config = dict(
    num_hidden_layers=15,
    num_key_value_heads=6,
    norm_eps=1e-05,
    max_seq_len=512,
)
Each number is 500 + 25 x the weight over its row's rms, rounded and kept within 0 to 999. Layers, rows and columns count from 0. Numbers have three digits each. The size before them is the row's rms in percent of the matrix's.

# up: layer 5 MLP up, 1536x192, rms 0.233, rows 197-213, columns 0-191
# down: layer 5 MLP down (transposed), 1536x192, rms 0.223, rows 197-212, columns 0-191
up197 103:517477501514485515485494501545533485529537525526539486489511541454499502510479490499500511517550494494511494506504510477468502505472515470498545477523511562495506526523531482538492504518506454489519507523506438526501540533510453490525459509512488515445448553467475502481511519515504462493489538504551504503470456505474475478496503537500505505472523503499529502482454505473465495480488491514494506502534504467527478482513495473537543481464511529551481503531494494511530492531473480487533514533502496540505461506485480488543488519449478517495539527480506516489507511511432533464
down197 102:481514445484493517497533490516484543507505480501527508494498487533473479520573507446509510515506525469493531485499532504495483524474497522518446522519494452493495492527434480468526556545526472486519494475490514494468522451466522535501481528501504511538550455505479502507520496530529448518486474510489469479521499584489476516505510485476494499552497523482504481504511482489491462533514509466518503505483496460512507500505435487541489513515485453544493488509485526517484478482535472526500539501492516469496548502500464486499503510504495516534496512514500492502545514484499467480
up198 097:469501517532472509498525486532458492448446474501490480473474518525493519516476470444458468463576518487514477511512499566520455485541480455518493468529487490510532452504469505490476484495455527463524499473550529517532525524476495517545491507508474491479489514494495503529477501475484503474518488482507530498472510507544505499479528505506505493486503500558468463511498502462487543440511466544534501521510497493479511509474514498503508494512528495520515505511499495516499528466513505462454533514555541513491527495527474502507492472488509487507464529514513507513530501518547502491
down198 095:482530461489520504535488547483510508543524477487474509521492486501511484467549510470545492508453476521523496479493499515463557510488497544473532511523484495486538514463504488527486527483515503525492499478479494536476489490467483531514472465470511543520465533497458503467528525523509503505507525493498492476527504539466500490572489464483512480491539509452487509477495554521486544552517522513523483499482543529495501501523487499509502478510525524506478463487498475497541484528496496513521488442474490466562466455526514512487501564490482496495486508526515452504470499523507471489
up199 107:508505509569484541489507501503550507482515482495513494475497470555489463500525429499520471449480484493495512448503505468528480526485470513525471483493487468537511506496517484523461456486474507499525540436531517477489469514509509492508510488508504516473486501502482481483493479500486484525505512520503513497498508519481506548519476518499459547482493468453540508525517492504554511518532473508527465505491483476512519486510531464514506482486506429531503478501501487549517461447480495534554483521501486491519481493511480509550507497516498534513496468527508535497479554533492500553
down199 101:521523508489519460469453425466458537520502516504484547501483505522484548491468523507474481501502553479461527502497478508490486466506532507466516492491527496509524520500517507534496521485470466503512478453497512518472548469484502515500467468521572509507520477528515454495494485480480478477470503524504504520512474510504486526465528460551499508510518489530503507487503545507443461513510499508519507489500517509491516506497478430445513513504520502444476530477466520482509474466506516475463523505512550488528536517495468494458517525507509487502512546499494504510490473523495484454
up200 113:462486495506511495523478478470515485528473473519477478503506512486500518520451490479502482500535502515530557510497489455480512496504512458464498567485505462464472496502496507503496437537454504512496477468503470520470491488505489504506506501522454553517502527486494508474488436489491502521508468482470518521465542465507493480521522466465511518538486490469509490454471487492497483494514495536465508504477483499508503441522511479508525496493491490536511488542517522533499514510501514487526477525538486493502448503508494493528594553457513503526528512513510483545493503507548473542
down200 112:465521557517532504514485513473491487513443471511473463557491485510523489524464488501474451520485491499478461542495502533459480509533522506501518477536556540508487510523511521503497492450486496485550494492508530517521482541497477467449507504487519502440499452498530525520479557491547457475461506471533511501514486557530500494512505533474501477496541540466490525494515481499500515522506462475498512496470494518440500513550505519502503489498487505497487471482502478480513489487481484488506476486502475504484542499546501502505489467483535504502512503464514502445480465527464512495
up201 103:472513528462445471531507502480491490509525530510469525495480469514501509534544489505531476513491529430478498495511535429503522511483486460483482526513480530473517506528489494495532519472488522514479467514477477482536541514514540508504518520513485455486546517484470574551485470480500497510498520494460538480538477466492501501476497462491499500530483483467510526518514530524489458504511492487466531538512490498484509540488514479508500525497522537462481500491543470551494494492504519494480520468498516484486554492502493545481526519490502541458470503491482467466520491446499513486
down201 102:487483509465507533491530529483555471490485480561512462534500480494535438466503505478497460456495457537494511527436515564474490481493521492519516462476493469514494481522485537506470471522493475504512499528498501492510491464489503466458494490473532495515489485513531512481501520498557513473492515515506474484509510488507494480490478502490521489495471513493535490520455440531487556521476435503476509465506516491475501515497526514517517489527488517498546525533486526475530500539490505545509483529475489551490529495525489481474484483494517463551503524475527486532486548490478494491
up202 105:518499515536502519536516499543497512479438517502538519498501460488482515501503510453499520494479522491496486515471506500476520520503548516465511466478495505472538483469497495476537506505506521519519454499531491517510474497546470526478524468515509513497561483531472492504513531496503502500496477492490478456528525472482519490514513456496497510507519455501481505517545502532498492504487521490513528461469487466520500579536558511480441467519496511483510472529464470505532452540531482521490513478503472490492502465493527579455475519524526522441486501479511509496497522501476483473
down202 098:510498493480507518536531491469520506492507520529479513512537537499513461566525512500508494484511486497507474537508536536480474465507472501513525485466490439461523545515527480489495497522515498531498530465471481526479463511461502522510515514492455547493490524518482514505452509477484488464478533482469503499474524493484482459479497508505459493461513473484522509520520493494434506493546510496519495470496470515484513451506516474472557466499491455498497495465498488506563538462522513489512501526507499534490558487500488504484484492514502507552434446505518525514510499533516537511
up203 098:484500524500471504457540471471466527474453507514457468492520509534487523501483498544490517493505489503487516514515481531506509451468486475495489541514500481532514525479489530511471482550481453507482504470549535512509461493519520486515535483458540513471518464507492477563509500497507515547515580506532466482491519476489499514496461560533494522459477522521492513521503532460499499530506485492508519536517517517505520477529490523518454527469506488517530490523506466511529508474536579486514468484495511489506482514471493437520496506483537482492500522474501487515504481484521497510
down203 108:521468482503476508479460472469506514486459469512498498499516502503476513549571525540481485506513508467494483453520511492495484523481464518505478496478509512499480506524499488487474516535485489499523514513462509550505505496513510455476494481508483509522482554542495518500522470461523525530545481486497510451516427450533503467511510514460485479519531529443519504545500537515490484526497519535486529514507545516513514488494505512529476518472471495523507490505524508472527497490494459500481520521538462451487497551523489503495471476516520478475475554465502476479526464539520454477
up204 098:505506504501544541527478496502507540496509522466482483518483534465496512479522482524456529511511541492509525500546547504505511499494515549486551533509546461520542528493521464522541479512482483490463484492474501531442481496530475515460502459520436531452494473506500488502466484471544473518500472443514504516480488509496498493509470479465485487519516486541504484523524463474519513502525499487501480472498473506478515505516520522500514559480570486457492496477483500543515517493509494450482509509475527527503480487486506461522484504447492497477545496557520503490495483497509496493
down204 090:510509498507472490490484497440544527520471471532515516486540477490466493532501471506589497489481528556512540484471428489494473499501544534502504463518485491486441526479493515529514533481514503514496482506520532456494542487487513512502494514511531465550518537476504516489517531550497525565489510490508465511485504474484509532482483522481544513505512515489514481478520519538498551451495498495517516464538514507473527520509490441505503491475462528485516488513492483490505495477523471481474489511548517508514456528508551500491484532511495527491494477484508518508522499515497507528
up205 106:473510550453467512522463497472500535503488503480491541489537512495507507451488507454510522499478487473460488565509509494508502492481512534502502519535487498488491569530496497501521509489513548472516457503518578510490500514500550465517483518479476494481503527519479509503488469517536469478508504551491501535512559450552501506516456495522509493542530483481546475477510500540486502523483511519494469550511515499509520456504500486523525487489508473538550510505474488487491500518514504510519508477510492465483518493516487501490496450490492499490500484502520477444456544502474452464
down205 103:473504493494522501450539468494443445468509556503506507520517509497526486528489547484484546511530508534519488426453490497538506487516510506482457464508513498551483473462510464544523448455475459516517513504500461501506512526506494497492498474499539483483495540534523500489486496494501515500516479457481458487477512501501492523493517440507492490500485505435542484513504481475501516459542516506510503497519505473466513509516495514524488510482511530467514524467537487491528520485521530494524521495487498504468508474499482492487521511480436458457463508536476528500518540500516516523
up206 099:502532505507506530492490506497498481523516444493475464535484496512533516509503481510485479468531507474435485465498425512468538478519505497514550486507479513526470490487513534502511496529484593474505493495488494459526513514523465495542498494517505517470499499509528532496507512473485480513503542515534548518548479542464514490492479484478484491471510513508477482467477514493462501514518507511502489479549490479523517551517526521487514476522491522504495514545496488495480522548465505469493489511480482539505475455455524516580532494508524504489483481469550493497477522502503468477
down206 091:506472482500505485516501487512543503484512575485558560474516510502464492484516559506526510528450457544524516520517537474516496508525510486499501558496446500471537502481480481465510521533514500522535506513489553521493509492479512500497516522504506524519457484500469475495508536525503524508531494528462475472486461489517490513492484491474536531531541471495531456527488492513511473528498469515465514500445504515473531505550491492568491496501483530493499519500474500469489491521503476528482472516536514499487523500491500530487518482483475478514529575495448476500491494497496501493
up207 102:492499515520514539460476485543530528481521502526423487487508480490496498531544498500486549519503486468493498487494501520478490469487440502499508507472480470477527473470500473538496512458491499488545487481477489486523529539508493510497493504519529487473496500466522575506488500520525527526523520522485505502516514470495522485476514525560492527525532513492527546511477517449558538493477520574487472472514508465507507503570459468511509508499513519505511502483493515492509516495540457491502476498478484483523507477441496492508468517500459528502504530475484466482484453484479497515
down207 107:474510526463496480519498500500515511469520507477512485526465533508462469477489517496557465474482517491522519483505522491506465481465472490506479503532522497487511510467519502525537468478462467491534483533514509534494516502493518483457512488540495443521498499479480507508502530493519457512504504510473491514551506513552513524499570496510503521503512542517500519492527517501464472510476484475519499486496504504558502499467535448510490515494555501550517486492504524535470549544489439447464528504465481521474512518503514497502493505558525551490515527509493519489476551511540478527
up208 096:514524489541475498525506481476510553477454466471472508505504478483462509428528496522529528551512495522481510508510475501480521523512496519495499514521463499477495496498525494513427455475459469496499570489494489510459478500489466493518504482500505530480496533493474485455501486500479510549492496553517489484495520473494533528504554521505485526532493510448519507527483504453515517516486487463528506554488500500446503457501504473520490498499497502553535481525516491488491477518468466531493498512485516504462493522533493515515527487545507466522556503555519520510500514528494480522
down208 095:520525509486511498488475476499474473493491501540482483532487510520548524517486501492493470480521431464517545495489548468489475491471464548471518468509465507555522537489463488539517504488474546490513489505486496490502518552511506453470474479527512478456511514518492491510494529471545482493492499478513477510448495496528467477499482477529500510485490505471485507532490491524544479488479459487477548500508487494464504500524454528432524505470517513481522504490489538488483516522487558489525489498506492513548506439471505485452464496512510495471484502526467463490451493480519496523
up209 109:541524528512545491488480499492490523485466535545525506523474471489514534528520481506535473532498521531517508514522485477452465462478469519515506518514532521541503487461512495507491478507485516536526514553512496511517471484496532474465490550495509470494524469493496522504489540532512484439516509483489523484541523530493521543512446492503521489549487520486502532497483486498500451523538530467489491483508503504462529477507521549489472535458515536509494509512480507515499483508492504497554497492466482446523460482480490517520508445538483539438507506510510506495497528508511449465
down209 091:525519476470474504494472526521510498550541535472507473504503531534503509511522516489502525479478478494535484479542468498481506497519537499542441514510501541492487470504481500470470553544528515488525524516479535532476467510496500498490468524562472466494475481534491519518486455512459520510506485510487496563486523540486499512427531452487475486463477561469509446474521485507476511516516497518495478527471520523546451482521462473523522510483490529492481514472512526514482489491495490471490478497525517504502521531513528546487486483496485497473520483521487471516475491517516529495
up210 093:523515519446464492520532499519519506463476497509491524472528465512501523473467502468533486496504489509508540510558457529512472511489513490535524511485543492469545498517511511483491510460480495520509477528517445516543496472551496494487530493510482475511500506504506492510507454494483504484519526527475527518471536457495496536506497450481487501481532511543513477514515495509490497516535550547459560495519524533472527460494499513490483497457481448480511507488472445498477506525535482508458490519524512513526495496470492497538516489446494507523506496480496535471543488497474437463
down210 105:458479476495508498509497447528487518467499537479489489495480501538491483492465482481536485498497517510524520547504477522453482532534473490491546489478479513537522461463540488509470518584490470437485487494532525523489537503447516477555502494511554478516490476504477486548477471474482518485501492506493510495504525517509487486494504471506477515502474490527476445527471479523468481492512499484536481537468464474475504502537518518523492446497500471555465483482505553510488513477484522483477514487497566517488499476509501487502506492520459513479522474500518486523516496524479509533
up211 098:514490486476529497484519471491516517558474535479481469538487498458478499520499527536475489492435537541497501512484492536467490482464528545523514495489470499564495489529538478471526518509487524515522494487520456529512473539450525475584416501513490477491500455509473512511538508481550489488510494486536541478498541493512496524513497497543468519477473489529482502508498480506474498523495487472484472495514498541520472498496524463474482472460464502526489459471490521499481510486470517468485477498499507513519504478493504481479495486488484501500515493492504489560487536471477492480
down211 106:508474486471470504507499538482503478524481481503476521509485484517545516471506538467489468498476502489513516478475558493494493501461503551483499489505436485525503531504541488450492480476470496512526498496510490552507462531457521463531500485470482530524524476498487460509455523494531485478513485535561557450494490482475515533458497498492481514504474507484535499477501481480511536507489483486500510519498498534494558479487476524456542501497517517537493463468501495503490486471526516540499465507509525531523511469524496543539514497465508498496545473482548503460512497449475536496
up212 097:505482475551506488494502475533551498515463486532482522509458512520490532487461485497502476493509563455463526494495513544522536542516482475497496479489520510512527545474498535489471442486481514514489558512436507532543532481505483503497494485503494509540510451470483468469459477545513489467498497486546497540524486491528491464459486503466516476541467502522456517493489509512515509492555536491490491476518502491525472478481515462464487502447521539502537493505492515543512501519490505511478516537507499511491512477520511461476515470515520506475509533495513489501470475490534511525
down212 102:525515467520459460490480520526539480483526514490531478502507485512481504515471487484492491483506462467506516484499486515478509483480497506462531514503497474504515469518519469492528505523520483456471542505550514504509495463513456523465530505511533499541545463485550491476505466498495451532480471480512485543495505485465487459456530457513512475556512537474483517492511483536517496498504488495465496510490519538494459488473476507511471466455477501455496466440500522522471521524513482519537508457452550542454503507527499497535527511496515458522499491531514515478486455512510506512
up213 114:490485534486486534454482513507467490473548481465466518522459459516492503457502512552504461515538504509516505502513479491488450487522528485472507482513521457511510506514484495531489522506555484473548459492521484488496479465473519526525500445505481501478537486503499482518520491524527476501504511520477459461496487465501496486466524451525559517530485478485491462476461489540486486507513520468478499573538508480511539492547493538550508523493515510481497506532473508526525532507525517503468517537543507466506503521505504496484505512439485479512505521534501474525498504471519474524